Weights of a small GPT-style language model, trained from scratch on English Wikipedia.
Size: 11 layers, width 448, 7 heads of 64, MLP 1216 GeGLU, vocabulary 11190, 31.9M parameters.
Architecture: RMSNorm before and after each block, rotary positions, no biases in attention or MLP, tied embeddings, capped logits.
Training: a variant of Muon for these matrices, 363M tokens, 5542 steps.
Each number is 50 + 15 x the weight over the matrix's rms, rounded and kept within 0 to 99. Layers, rows and columns count from 0.

# o: layer 3 attention output (transposed), 448x448, rms 0.0571, rows 237-255, columns 0-63
# v: layer 3 attention value, 448x448, rms 0.0416, rows 238-255, columns 0-63
# q: layer 3 attention query, 448x448, rms 0.0402, rows 256-289, columns 0-63
# k: layer 3 attention key, 448x448, rms 0.0409, rows 256-289, columns 0-63
o237:46 52 42 56 61 78 41 15 60 65 39 72 65 36 39 57 42 66 50 61 22 38 20 36 08 05 59 66 46 83 62 40 56 28 52 55 37 49 56 53 55 33 44 45 65 77 05 14 61 62 66 52 24 27 65 00 30 31 34 30 40 57 42 60
v238:36 45 92 37 60 60 29 41 38 37 21 70 39 31 42 70 64 39 57 33 46 71 62 56 83 65 60 47 53 53 32 43 52 48 53 37 48 64 17 99 54 15 35 51 38 65 45 37 63 61 58 32 47 42 53 54 50 65 45 63 23 55 77 68
o238:04 42 52 55 73 56 49 29 58 41 38 61 49 35 61 84 21 34 98 60 50 53 11 23 44 57 30 83 57 59 79 17 27 42 53 55 58 53 63 66 48 61 66 56 33 50 39 37 60 45 52 41 28 39 47 72 38 52 53 52 43 60 44 26
v239:72 65 23 28 40 19 52 52 67 40 55 48 64 26 67 55 66 50 41 46 45 26 45 42 63 51 38 33 76 52 43 62 28 35 18 82 41 68 56 46 72 51 60 40 46 34 72 61 51 44 65 61 59 76 33 70 44 20 26 78 45 55 87 49
o239:27 81 59 59 39 53 79 07 99 72 40 71 65 45 61 42 73 33 69 58 21 46 54 59 57 43 30 44 72 36 50 24 42 49 73 44 53 30 32 41 65 62 00 75 32 57 60 30 38 70 29 74 49 57 48 32 45 54 56 14 55 47 10 56
v240:73 82 28 42 38 53 66 59 58 71 66 49 69 52 35 33 63 27 55 40 57 14 69 64 80 71 45 63 29 43 63 40 26 45 24 72 55 54 14 22 47 47 33 46 42 42 54 44 45 44 78 70 76 46 38 62 27 72 49 41 12 96 63 67
o240:44 45 62 39 64 38 44 69 60 68 52 75 55 64 46 26 26 55 22 74 52 54 29 31 47 45 68 64 39 54 36 40 36 86 45 42 67 43 43 52 55 40 72 36 32 70 47 48 66 54 27 23 45 48 63 16 44 35 34 52 47 22 48 47
v241:60 71 23 57 17 51 72 28 44 24 26 26 43 30 59 68 48 25 48 28 52 41 55 79 58 61 60 55 50 59 00 53 45 58 12 60 28 68 64 70 57 44 49 57 41 41 49 66 47 27 40 49 42 44 52 55 50 27 23 69 69 62 22 65
o241:61 79 57 47 55 40 58 89 30 50 58 67 63 75 40 44 29 70 65 42 84 48 61 47 70 53 08 38 50 55 60 64 45 54 67 54 40 54 45 30 25 67 61 57 89 61 40 59 68 65 62 25 50 31 38 65 99 41 41 50 46 52 46 45
v242:51 66 63 52 35 10 12 56 63 59 90 66 40 59 55 78 33 60 32 29 52 24 41 37 31 48 71 23 74 63 28 46 51 60 70 24 46 30 69 54 56 32 19 47 62 84 48 38 79 39 38 66 31 73 46 60 47 37 30 41 81 36 44 57
o242:16 71 45 35 44 26 27 53 23 80 56 62 67 49 64 44 76 41 46 43 53 67 70 46 54 52 75 39 26 40 55 25 52 39 38 39 56 21 31 73 61 18 50 89 74 39 52 69 36 56 40 39 11 61 22 56 56 44 58 14 57 40 51 22
v243:72 51 75 39 55 51 69 54 50 39 62 97 35 32 44 68 76 52 53 31 36 56 53 72 42 62 59 48 22 49 56 52 80 58 35 55 44 76 74 68 23 40 59 39 57 45 56 38 42 74 28 75 85 27 46 95 53 71 21 40 54 59 41 43
o243:65 61 57 56 26 43 33 51 00 47 23 67 63 72 22 47 82 66 23 98 45 50 58 30 66 41 62 32 25 30 22 23 43 27 68 22 30 86 66 47 33 58 56 59 68 18 70 48 91 55 22 81 76 48 53 43 55 34 64 76 66 63 49 11
v244:56 52 45 70 43 56 47 35 50 68 54 37 61 49 36 24 60 31 39 57 67 48 78 62 31 35 74 53 63 65 43 59 78 46 51 42 45 65 62 01 58 31 52 53 65 63 52 63 54 82 35 56 48 43 51 52 57 60 49 82 30 52 59 58
o244:45 49 55 57 67 38 57 46 19 41 26 48 48 39 64 58 70 28 44 33 81 41 50 40 59 37 64 53 58 42 60 54 55 43 57 61 45 26 34 44 62 63 43 59 44 23 35 58 55 42 86 28 87 92 50 40 61 17 64 59 52 69 52 12
v245:67 62 34 52 37 68 63 51 66 58 39 68 55 37 53 60 66 62 57 79 48 15 50 69 37 69 36 40 51 48 60 79 80 34 64 40 60 38 60 54 42 38 66 81 65 33 63 41 33 63 52 39 73 85 45 48 69 60 48 46 48 94 53 53
o245:42 61 53 66 36 46 64 31 65 57 48 40 63 57 13 67 49 51 69 24 49 40 50 48 53 86 42 38 57 36 35 56 47 31 50 44 70 23 28 12 68 26 63 57 73 65 42 42 37 93 67 38 91 45 51 41 22 52 40 48 49 37 50 78
v246:23 24 55 52 47 63 52 64 44 05 62 63 72 84 88 51 75 66 53 16 73 45 45 22 43 58 31 81 64 63 36 51 62 32 51 58 36 50 70 34 32 36 43 43 31 65 50 63 42 37 54 79 00 43 57 57 78 93 49 51 32 52 40 51
o246:40 53 23 44 74 93 31 38 51 17 56 48 33 45 52 39 86 65 42 43 74 76 55 49 84 48 74 61 55 61 23 46 40 53 54 74 66 64 42 34 54 77 53 54 57 52 34 71 45 53 52 43 68 53 79 63 46 22 53 48 50 37 27 76
v247:58 36 06 47 47 54 47 51 52 73 10 58 41 56 46 51 30 49 45 49 37 38 86 53 56 47 75 55 25 46 17 61 40 18 75 37 45 49 36 85 35 75 44 45 59 53 33 36 50 26 57 41 43 65 51 22 61 30 91 60 50 59 08 50
o247:53 46 28 76 57 47 37 75 76 49 28 61 48 31 10 36 14 51 54 33 50 59 58 75 20 85 77 54 50 65 59 57 42 68 36 70 37 39 42 64 38 64 88 29 46 73 37 29 44 84 26 53 76 43 58 15 67 45 33 51 43 50 53 72
v248:66 37 48 63 63 59 59 69 12 84 52 25 47 46 79 55 35 29 33 38 42 35 46 90 44 74 23 77 79 67 43 51 54 28 38 69 32 56 54 54 49 91 19 56 48 74 75 62 42 14 58 67 61 75 52 76 56 08 62 49 78 56 32 44
o248:65 52 65 51 48 49 20 44 36 32 80 32 72 59 37 37 50 13 74 09 70 50 52 28 65 36 12 44 74 51 65 53 41 54 70 55 58 24 31 61 44 10 53 38 43 74 48 34 51 43 39 18 48 35 99 33 35 65 60 59 67 65 40 38
v249:36 51 37 67 45 46 47 60 55 33 56 76 45 29 45 53 54 37 34 39 73 82 50 46 56 75 54 48 43 51 47 61 37 39 55 51 75 14 42 68 69 72 57 49 55 55 16 26 84 39 74 53 42 71 39 52 43 29 72 32 45 27 61 32
o249:29 36 55 55 60 60 67 38 54 64 54 53 62 40 07 44 82 52 33 50 57 47 40 32 48 58 44 57 37 51 49 43 73 85 66 73 26 85 73 52 16 23 42 33 80 05 56 73 46 37 46 50 30 27 71 72 72 63 48 31 29 41 71 35
v250:33 87 78 53 45 46 48 34 40 60 65 70 38 60 66 45 71 56 28 56 57 66 34 37 68 53 54 63 52 69 55 67 32 49 49 45 60 29 45 35 51 56 26 51 41 70 60 24 58 24 29 35 85 59 18 28 50 18 41 48 35 44 56 39
o250:37 60 25 36 43 47 43 21 42 62 47 53 60 53 60 47 52 54 58 52 39 52 47 34 21 80 39 46 51 34 42 42 69 21 81 76 42 59 57 48 47 38 49 46 55 63 61 56 66 63 55 91 44 50 46 00 53 64 46 46 52 44 83 50
v251:48 56 43 58 48 63 43 66 51 49 70 69 55 34 64 73 49 12 48 86 49 33 44 39 61 76 71 41 61 16 49 48 76 38 81 68 68 41 46 76 54 60 52 64 45 42 49 29 49 87 68 47 51 72 48 63 40 80 41 39 38 66 77 18
o251:56 55 63 59 50 46 89 32 41 28 48 95 59 44 53 59 61 54 52 48 41 31 41 43 52 49 47 41 34 71 52 58 32 42 69 64 56 42 27 74 33 43 55 50 52 41 41 66 82 43 42 55 90 52 52 99 37 70 58 59 60 35 65 53
v252:45 32 51 45 69 56 47 61 60 59 69 58 53 66 58 63 51 49 30 36 61 56 38 65 49 44 31 34 18 31 69 53 26 57 65 35 26 61 36 69 16 54 48 68 11 60 58 23 49 70 65 35 37 54 30 20 54 62 32 53 51 40 43 40
o252:34 64 61 14 90 46 62 23 44 47 67 46 42 92 55 51 28 42 62 49 45 46 50 78 58 48 80 36 51 69 35 45 43 37 55 38 49 70 74 94 54 37 44 68 53 45 57 64 71 55 67 52 42 76 72 74 55 51 33 51 43 78 31 48
v253:58 46 33 59 67 34 46 54 56 23 52 55 64 63 37 70 65 59 58 35 61 64 47 50 67 41 46 45 54 59 86 55 65 41 27 55 59 57 41 58 62 61 63 69 36 43 27 31 79 73 67 64 82 48 71 38 35 50 32 62 32 68 47 65
o253:21 44 81 39 76 46 60 22 45 35 14 46 66 27 69 60 53 37 67 55 65 45 92 47 60 68 67 52 65 50 41 46 06 68 69 34 24 66 44 53 42 80 29 63 53 23 26 35 24 24 44 60 72 42 33 81 57 63 40 17 30 42 46 82
v254:79 33 63 67 70 35 59 47 66 33 65 64 32 84 53 50 48 16 72 51 46 39 60 48 73 59 65 58 30 64 39 71 51 39 48 38 38 30 61 52 09 41 71 44 62 40 32 55 75 60 76 57 45 89 46 89 44 58 54 23 44 40 66 39
o254:53 61 43 36 36 53 60 53 79 08 47 56 63 89 59 52 54 25 20 47 25 45 49 47 43 70 55 68 66 45 72 73 58 32 52 53 66 50 40 48 67 69 64 53 42 25 42 62 74 65 77 61 09 56 41 17 39 64 59 23 42 45 35 30
v255:70 77 47 75 49 53 37 74 51 48 34 28 81 38 50 42 68 66 76 35 36 33 77 19 33 37 49 59 35 66 52 47 49 41 27 69 52 72 56 28 46 16 34 82 81 56 84 44 86 55 57 49 26 34 34 61 68 21 45 48 21 41 45 46
o255:72 37 70 55 20 71 22 74 16 20 49 63 44 39 39 44 89 70 67 45 85 50 36 54 03 50 41 46 43 80 49 51 84 72 70 43 33 41 50 60 44 54 40 56 58 51 15 63 77 68 40 48 30 41 42 84 51 64 55 33 46 56 40 59
q256:50 53 47 14 56 36 37 55 76 54 64 38 64 69 42 50 56 42 46 31 64 61 09 64 57 47 17 47 59 52 61 49 58 38 42 32 69 65 70 68 28 43 45 44 56 57 37 47 29 38 42 65 31 58 51 63 37 43 24 14 35 66 53 46
k256:39 23 41 49 55 54 55 51 38 41 27 61 68 67 53 61 39 28 49 42 19 44 57 74 65 42 63 39 31 75 47 32 57 43 52 29 81 32 34 61 35 58 34 36 55 72 68 58 53 31 29 57 79 24 53 32 81 76 71 64 50 35 41 53
q257:64 24 42 42 64 84 38 66 35 52 38 52 63 54 55 53 48 47 51 36 41 36 52 73 61 55 26 61 64 44 70 50 41 37 49 62 72 34 71 57 76 67 41 43 33 61 72 40 71 43 46 38 52 40 48 52 63 61 55 50 49 46 32 37
k257:61 69 44 39 54 47 33 82 61 63 64 35 43 74 62 44 64 60 41 30 29 57 63 49 38 54 63 53 58 94 69 44 53 50 63 62 55 28 45 54 48 72 48 54 51 34 64 36 50 41 54 59 65 77 51 35 41 64 47 42 67 58 48 69
q258:72 41 56 57 49 82 43 32 22 43 61 56 51 43 44 39 48 32 69 56 44 48 52 59 47 48 69 64 40 56 83 52 27 48 70 32 38 35 64 74 58 62 44 47 48 56 48 49 49 19 30 48 57 62 31 53 65 54 55 52 39 63 39 41
k258:55 34 42 35 43 45 51 23 59 72 45 60 47 59 41 41 56 64 62 37 28 49 32 55 53 49 57 71 77 51 64 59 39 53 35 67 62 43 52 57 64 71 61 52 64 46 48 52 21 45 42 48 47 46 43 58 58 41 56 58 54 63 64 53
q259:39 62 54 46 56 42 60 51 67 48 42 55 36 55 43 35 50 52 33 46 45 43 52 37 34 49 80 50 56 29 50 42 71 60 64 36 55 54 39 63 54 57 73 44 58 57 39 41 44 45 43 40 56 67 51 71 46 35 39 53 57 50 74 61
k259:52 43 68 71 76 59 31 36 60 38 31 64 18 36 58 61 32 71 38 47 24 45 46 25 47 57 35 37 49 47 49 19 52 71 41 41 57 57 93 80 42 47 21 57 47 38 51 81 45 61 58 42 67 18 72 27 60 58 54 48 59 36 48 52
q260:56 54 37 46 59 64 45 33 62 66 56 71 32 56 75 49 64 63 44 67 58 50 78 36 34 72 77 71 46 56 62 78 69 41 43 85 69 46 39 76 73 50 50 51 52 43 59 83 63 54 77 31 31 47 73 28 45 41 46 42 36 42 46 73
k260:43 74 50 39 76 61 40 38 46 56 48 50 33 53 25 63 39 72 53 41 56 58 27 39 58 53 33 39 44 48 68 56 19 70 25 54 40 59 46 56 65 56 50 70 64 65 51 47 54 62 23 44 44 37 36 42 47 49 43 42 51 46 60 65
q261:58 75 66 48 38 45 73 49 40 37 53 54 74 36 58 57 21 36 32 43 44 69 64 48 59 31 59 56 53 45 52 51 53 49 53 55 43 53 44 30 44 71 55 47 57 58 38 53 40 29 33 84 51 59 60 55 61 54 80 53 37 52 47 45
k261:39 45 53 55 54 60 55 49 50 48 60 55 61 27 79 63 43 42 64 69 40 63 73 32 51 40 47 66 20 41 56 48 65 47 55 27 50 32 46 61 64 44 36 39 55 53 48 72 63 64 62 40 56 67 82 88 31 54 54 56 48 44 50 39
q262:60 36 58 57 50 65 26 26 49 46 24 63 49 48 45 74 57 42 39 40 36 47 57 35 59 68 53 51 47 41 47 41 47 44 72 36 52 59 52 47 31 63 42 56 66 45 55 68 51 52 52 56 47 55 55 55 53 41 58 61 57 58 41 43
k262:54 43 66 56 45 47 40 34 56 61 47 33 65 37 59 80 36 78 32 47 37 58 70 56 46 55 31 49 47 32 57 44 46 49 63 61 55 67 64 47 61 45 28 54 66 67 24 27 63 37 44 64 58 42 23 86 51 62 49 54 42 47 58 65
q263:61 46 55 57 62 51 47 29 65 99 43 73 50 53 63 66 54 50 58 41 50 65 51 41 40 59 48 71 63 75 48 44 44 59 26 63 48 38 59 37 53 51 56 47 50 40 75 39 37 30 51 67 50 53 42 37 70 42 52 72 21 38 59 27
k263:44 31 49 67 59 62 39 34 20 88 48 69 60 42 62 80 48 51 51 69 53 70 53 45 77 54 40 47 40 46 54 66 49 50 54 47 50 80 63 65 62 68 50 44 61 22 65 39 80 48 55 26 45 62 54 50 27 45 55 65 65 46 47 65
q264:59 49 74 66 51 64 46 43 53 81 79 69 68 26 61 56 51 40 45 52 27 31 47 65 52 45 30 31 58 30 54 54 67 62 44 53 75 66 56 59 28 34 48 34 66 61 20 83 39 39 55 54 53 41 63 59 45 62 75 48 72 24 75 47
k264:34 50 53 75 73 46 64 36 42 39 35 63 58 45 60 62 62 31 41 61 26 28 50 55 33 58 48 53 16 45 38 27 53 52 83 25 62 57 77 38 71 22 48 36 47 62 38 72 28 69 38 76 61 27 62 57 17 40 55 23 49 39 44 47
q265:44 55 39 67 64 74 51 72 67 48 67 44 54 63 58 34 17 50 25 53 41 31 39 66 56 36 53 47 39 66 46 54 34 71 44 41 56 54 37 75 38 20 47 65 54 73 56 56 28 40 34 64 68 16 82 49 50 70 53 61 29 63 37 34
k265:45 50 47 38 37 54 69 51 82 60 49 73 48 47 32 36 47 44 35 34 64 21 41 63 37 66 59 39 49 40 43 28 11 55 56 43 54 45 43 40 48 47 59 64 51 50 66 66 33 43 34 48 24 60 59 72 54 77 53 51 50 43 15 47
q266:35 79 37 49 83 64 57 53 40 72 47 47 24 51 39 51 53 52 26 63 61 51 43 31 49 62 38 45 53 56 43 54 45 45 40 30 23 43 51 68 48 48 54 67 26 65 45 42 53 61 39 39 43 44 54 54 49 46 35 26 47 46 61 71
k266:57 41 50 48 71 51 44 42 30 48 48 60 54 16 49 70 42 88 53 40 48 42 45 53 44 36 70 54 45 31 49 48 49 66 33 64 18 49 45 61 56 52 53 43 20 27 50 54 56 44 35 48 56 48 21 26 47 53 20 49 39 25 60 59
q267:57 22 65 30 59 58 53 40 44 75 88 38 36 64 54 55 39 39 56 37 66 30 71 47 23 59 35 51 49 45 68 56 47 20 52 51 56 71 66 40 38 47 48 23 33 59 24 53 64 64 34 42 39 62 61 36 84 45 59 55 36 67 65 45
k267:17 26 14 33 44 64 55 41 43 36 53 59 41 71 70 56 14 61 61 48 43 45 35 37 54 49 24 45 46 19 53 52 45 25 77 46 35 54 62 31 30 32 40 40 31 62 50 62 55 61 77 38 37 38 48 52 58 33 50 55 75 67 63 48
q268:65 39 70 67 60 62 33 41 44 64 59 58 51 82 48 19 65 62 53 51 50 40 52 50 37 72 73 34 32 21 42 45 51 46 42 55 75 52 41 55 51 56 61 40 36 55 47 44 13 42 48 52 52 32 62 59 63 42 40 34 46 78 68 55
k268:69 53 78 65 45 76 54 45 43 60 61 50 59 52 70 61 29 44 48 58 46 46 48 44 59 48 84 58 63 55 38 58 75 65 31 40 30 35 63 48 59 41 75 04 41 52 37 63 36 30 36 46 69 45 72 55 54 60 26 33 51 36 49 64
q269:45 56 55 57 66 47 74 69 43 45 42 89 42 58 45 38 63 52 40 47 31 57 49 11 76 48 42 47 63 66 66 47 25 55 60 44 40 37 50 42 30 71 64 45 54 60 68 45 42 51 45 43 55 58 70 71 57 81 67 51 55 70 69 43
k269:41 29 24 40 53 46 29 49 57 66 65 67 62 67 43 22 94 68 35 65 52 50 17 25 64 39 37 42 27 79 47 50 40 39 58 19 56 36 42 62 50 68 20 48 49 34 71 44 24 49 60 45 42 60 72 70 49 84 62 34 64 46 65 47
q270:38 69 56 57 38 77 50 49 62 41 50 36 38 51 62 58 52 61 27 57 72 45 43 58 41 77 40 75 60 75 55 68 51 48 81 27 71 38 42 38 34 39 87 58 38 85 50 63 57 31 50 39 60 63 69 26 56 54 46 65 61 66 41 43
k270:71 71 51 38 28 48 29 41 48 44 33 35 38 69 37 52 81 47 48 41 57 47 61 48 27 39 12 57 59 74 48 26 47 51 58 61 57 51 78 76 35 40 59 59 49 52 66 64 57 33 40 72 56 55 80 45 57 70 79 46 58 42 41 37
q271:44 43 36 55 35 26 64 48 35 39 45 34 71 41 65 60 64 54 45 49 74 46 48 51 46 41 49 37 57 54 50 63 63 33 65 83 60 36 42 37 71 69 53 58 50 50 39 42 38 59 39 61 50 67 57 50 60 65 65 51 36 53 65 47
k271:69 44 38 70 56 28 44 43 56 58 75 47 49 59 80 47 62 61 44 33 31 74 62 45 58 53 56 26 60 57 46 51 72 35 61 46 36 51 54 54 38 43 51 66 53 74 18 54 35 50 57 77 72 72 71 55 37 38 62 36 51 61 54 51
q272:42 57 21 41 59 56 50 75 44 49 55 64 45 46 65 49 37 81 51 79 64 47 60 71 63 54 64 69 28 68 54 60 45 26 59 66 63 56 65 44 36 44 53 43 59 45 50 33 72 32 32 69 80 37 43 21 55 46 52 80 35 72 46 63
k272:46 64 43 39 65 61 38 46 54 50 63 47 63 51 75 17 32 35 51 41 49 63 62 75 39 55 75 67 38 65 58 29 37 67 44 54 58 64 59 26 44 49 54 34 41 51 50 29 73 60 50 62 44 39 29 40 75 42 67 58 24 28 42 50
q273:37 39 90 63 30 66 87 83 55 51 34 42 65 63 62 69 37 52 51 54 58 46 45 73 45 73 30 62 60 69 60 55 37 33 43 32 81 46 66 56 39 39 63 63 55 77 54 50 57 31 56 62 41 79 20 38 42 57 77 30 55 65 52 79
k273:43 40 32 56 46 47 59 57 50 77 43 60 95 72 45 63 53 69 46 45 57 51 29 31 54 63 58 35 54 49 37 37 40 64 44 40 74 76 35 58 42 26 45 51 40 51 63 36 49 51 48 45 40 81 28 59 49 71 70 40 64 62 50 36
q274:61 65 45 72 67 62 52 61 48 46 47 42 40 59 45 65 46 47 52 44 39 32 54 26 43 83 81 62 56 69 47 31 45 47 51 55 48 54 65 68 48 55 53 77 57 61 40 39 31 50 50 50 25 73 42 57 40 61 51 48 21 42 52 06
k274:33 72 43 71 36 52 45 76 60 32 49 51 31 45 35 45 75 51 34 42 72 35 37 22 45 50 33 79 41 50 69 50 57 67 37 49 62 44 51 63 52 47 44 64 61 46 43 26 44 47 43 32 60 86 40 50 51 36 43 43 48 39 54 44
q275:28 24 41 80 39 74 31 58 50 36 44 45 53 58 45 51 63 37 52 41 50 59 17 07 44 60 61 56 80 41 43 49 35 39 53 28 58 73 55 37 69 35 41 84 31 46 50 51 42 60 40 39 60 34 37 41 51 60 45 55 60 33 50 43
k275:41 60 39 51 42 84 19 45 44 47 60 43 46 45 80 35 44 42 56 57 50 55 45 12 42 50 53 53 28 65 55 56 34 35 47 27 45 57 66 41 64 21 52 49 78 47 35 68 46 54 62 60 74 48 37 63 64 55 75 35 70 66 24 38
q276:43 59 48 32 72 49 84 55 36 51 42 48 50 43 39 74 72 49 37 29 70 47 75 47 27 29 19 43 43 58 46 51 41 46 54 46 62 55 42 19 42 40 58 32 26 47 40 25 47 34 28 45 79 47 40 41 51 50 54 31 26 37 78 41
k276:51 43 23 42 49 26 78 62 56 48 31 54 52 57 64 39 40 61 79 60 63 19 89 59 48 21 48 36 32 67 44 59 65 42 61 67 32 52 34 49 66 07 35 15 37 53 46 27 37 43 31 51 53 70 39 38 43 52 59 48 61 48 46 17
q277:55 44 74 33 66 40 35 67 44 59 58 69 45 49 60 34 31 48 57 71 62 61 47 38 39 35 75 67 56 41 55 85 60 33 60 66 34 31 68 56 47 41 22 65 62 27 78 57 39 46 38 31 44 46 47 27 50 35 74 40 69 46 59 55
k277:68 60 51 52 48 64 29 52 70 45 78 27 32 34 47 55 38 46 48 43 43 52 50 09 37 45 48 35 39 37 43 31 58 34 49 84 32 64 67 59 41 48 65 56 79 58 91 52 56 42 52 44 57 43 48 49 42 21 61 26 35 70 65 55
q278:47 51 21 73 34 39 53 22 47 76 69 22 55 67 12 49 48 59 43 80 68 60 54 40 39 48 15 22 31 47 24 36 59 56 68 57 58 65 43 61 47 73 43 50 52 40 38 42 42 36 47 63 39 61 45 28 54 71 75 71 40 68 70 56
k278:60 47 27 54 60 46 40 20 43 43 58 49 90 30 26 49 25 70 45 71 70 84 35 65 75 41 41 57 30 20 29 51 39 50 59 69 41 45 37 70 43 61 47 49 38 94 47 50 49 44 35 82 41 45 81 11 60 56 68 50 48 39 75 32
q279:52 56 02 80 38 59 52 55 33 63 54 77 37 55 63 42 24 69 28 40 41 73 55 65 57 78 58 52 40 47 34 26 41 67 58 68 49 66 63 72 38 78 72 82 60 47 55 31 40 45 59 31 27 19 42 49 61 81 46 54 30 20 54 13
k279:29 37 37 37 45 44 45 54 61 59 51 49 17 32 56 49 45 53 63 55 47 53 43 69 60 59 49 47 56 34 26 50 53 68 18 55 38 70 48 65 29 75 38 65 48 18 41 28 42 56 58 47 48 33 35 56 54 81 45 60 40 44 59 47
q280:27 37 53 59 66 71 69 56 90 53 51 49 53 72 54 43 42 71 63 66 64 40 51 53 60 68 63 47 29 43 52 49 61 36 46 51 41 51 52 55 31 60 51 54 54 40 55 55 42 55 44 66 50 32 44 40 21 58 20 68 39 39 67 59
k280:52 74 62 35 69 57 87 49 51 62 72 23 44 73 49 47 44 55 52 59 60 37 65 31 29 41 33 33 26 29 47 44 45 52 31 32 31 73 53 62 46 36 71 52 43 39 58 38 47 58 56 55 30 52 58 44 28 49 73 31 40 72 44 56
q281:70 27 46 40 36 63 14 55 26 69 66 62 43 38 56 61 71 67 41 55 41 39 68 45 56 21 43 77 54 37 46 58 57 41 26 83 69 48 53 53 45 44 33 62 63 45 88 36 56 38 62 43 77 38 42 57 32 57 10 63 24 35 45 57
k281:71 61 68 46 66 50 43 47 36 66 70 71 63 40 43 47 12 58 34 49 39 56 54 40 59 25 35 70 55 66 43 51 26 53 27 42 34 53 64 42 74 51 53 49 75 33 64 66 65 38 56 52 54 33 34 64 46 46 28 74 69 72 52 85
q282:29 29 31 59 74 39 41 62 51 57 46 41 47 55 48 73 76 49 45 62 35 74 99 41 56 51 49 52 53 63 70 47 57 64 62 62 36 68 40 64 33 49 49 25 44 50 36 55 52 50 45 64 40 34 34 60 50 45 62 76 60 64 73 54
k282:08 16 54 01 31 45 57 70 46 31 36 63 43 33 54 66 36 63 52 60 53 75 53 38 59 80 49 46 41 25 43 54 71 63 68 35 68 55 53 47 24 34 43 18 52 31 43 47 53 52 14 57 41 37 44 15 60 31 59 56 50 50 53 63
q283:57 30 24 49 36 39 40 60 54 40 74 69 52 56 59 64 47 39 18 51 63 56 59 09 49 99 63 58 56 52 45 39 53 22 40 97 60 55 42 52 21 42 58 37 49 64 40 63 84 46 47 52 54 38 47 59 43 62 42 65 62 44 51 24
k283:56 79 38 45 61 15 71 69 48 59 93 68 63 36 36 23 39 54 37 13 62 56 40 46 60 76 45 57 35 63 47 37 56 19 45 50 39 53 52 54 45 44 33 20 46 63 53 61 36 44 48 56 24 31 55 54 58 54 60 76 48 44 44 23
q284:27 48 54 61 33 64 81 47 55 40 74 22 40 59 67 55 80 50 45 39 72 70 57 37 59 66 37 33 17 61 66 33 60 50 60 79 39 66 56 92 50 38 70 42 52 52 47 47 52 73 57 64 60 42 67 43 34 51 21 76 52 52 71 92
k284:48 60 64 45 66 47 65 41 30 55 51 54 73 19 64 44 82 41 49 65 47 67 63 45 50 68 74 19 63 64 74 59 47 64 38 68 56 58 36 65 39 67 49 43 44 70 55 45 48 40 66 40 50 40 40 47 51 41 77 64 30 64 29 67
q285:64 44 51 55 28 59 37 41 75 46 61 40 22 56 61 54 27 27 63 69 59 53 55 23 62 80 47 38 38 67 41 44 48 44 71 64 48 65 54 44 43 66 63 49 56 42 44 47 46 80 37 08 38 69 24 75 52 43 30 52 44 31 59 62
k285:61 52 44 55 41 51 47 43 63 63 41 24 69 45 46 62 38 36 63 59 79 70 43 52 55 62 29 15 42 50 53 65 63 51 49 44 31 63 44 46 30 71 27 75 29 64 56 53 33 56 31 33 44 64 56 50 40 38 52 64 43 40 46 92
q286:65 45 42 30 44 72 69 65 60 52 14 74 51 56 37 30 34 59 40 44 50 64 63 36 42 81 37 44 53 39 46 30 31 36 45 58 44 47 63 55 33 80 50 36 30 42 31 37 76 51 57 31 54 44 50 46 42 55 33 44 52 67 33 27
k286:83 56 35 43 40 73 53 75 21 63 69 35 33 60 27 51 30 34 33 44 49 47 48 54 60 64 31 37 73 35 63 43 72 37 39 35 55 34 38 70 47 58 37 60 41 70 53 43 58 48 24 54 38 27 70 37 58 44 40 67 34 49 31 34
q287:38 44 52 63 63 50 46 72 29 76 49 63 54 50 39 68 73 44 58 39 35 57 67 56 38 47 72 58 75 50 61 60 55 55 39 41 54 41 37 33 14 81 42 55 53 46 42 52 46 04 42 57 33 47 39 73 65 47 61 78 65 70 50 79
k287:28 58 33 63 64 44 56 74 62 29 60 39 55 70 61 44 46 41 55 42 47 18 68 57 29 71 55 66 30 64 72 50 45 67 30 69 46 23 45 63 24 72 62 53 55 55 17 49 81 09 50 42 57 33 55 65 59 76 59 66 70 52 71 54
q288:38 62 50 79 73 21 52 36 57 23 45 46 55 33 64 50 26 65 68 45 44 50 46 45 61 61 39 25 62 54 28 57 57 44 30 45 73 42 57 54 30 63 44 52 36 72 43 59 77 48 83 59 56 38 50 32 43 60 56 48 92 49 56 53
k288:41 61 58 64 66 37 55 65 57 51 41 42 40 63 64 49 55 70 60 58 22 56 45 47 64 50 42 55 60 67 14 26 57 40 50 32 42 65 46 49 29 32 35 88 27 49 74 70 82 31 12 55 52 63 63 26 23 42 37 33 68 52 46 34
q289:60 41 25 63 57 50 45 22 30 41 45 44 48 41 38 49 61 52 49 58 73 52 45 84 71 53 61 22 60 62 45 35 50 58 35 73 60 51 54 80 69 61 23 32 43 50 63 38 55 42 48 46 41 72 44 59 63 52 78 69 66 20 46 38
k289:61 45 43 73 55 49 48 29 46 67 38 78 42 53 50 40 65 30 40 23 56 50 65 62 61 50 53 54 68 64 59 67 60 52 24 49 47 17 38 40 66 68 39 48 34 53 65 31 52 35 42 64 51 32 32 60 56 64 57 70 32 24 43 39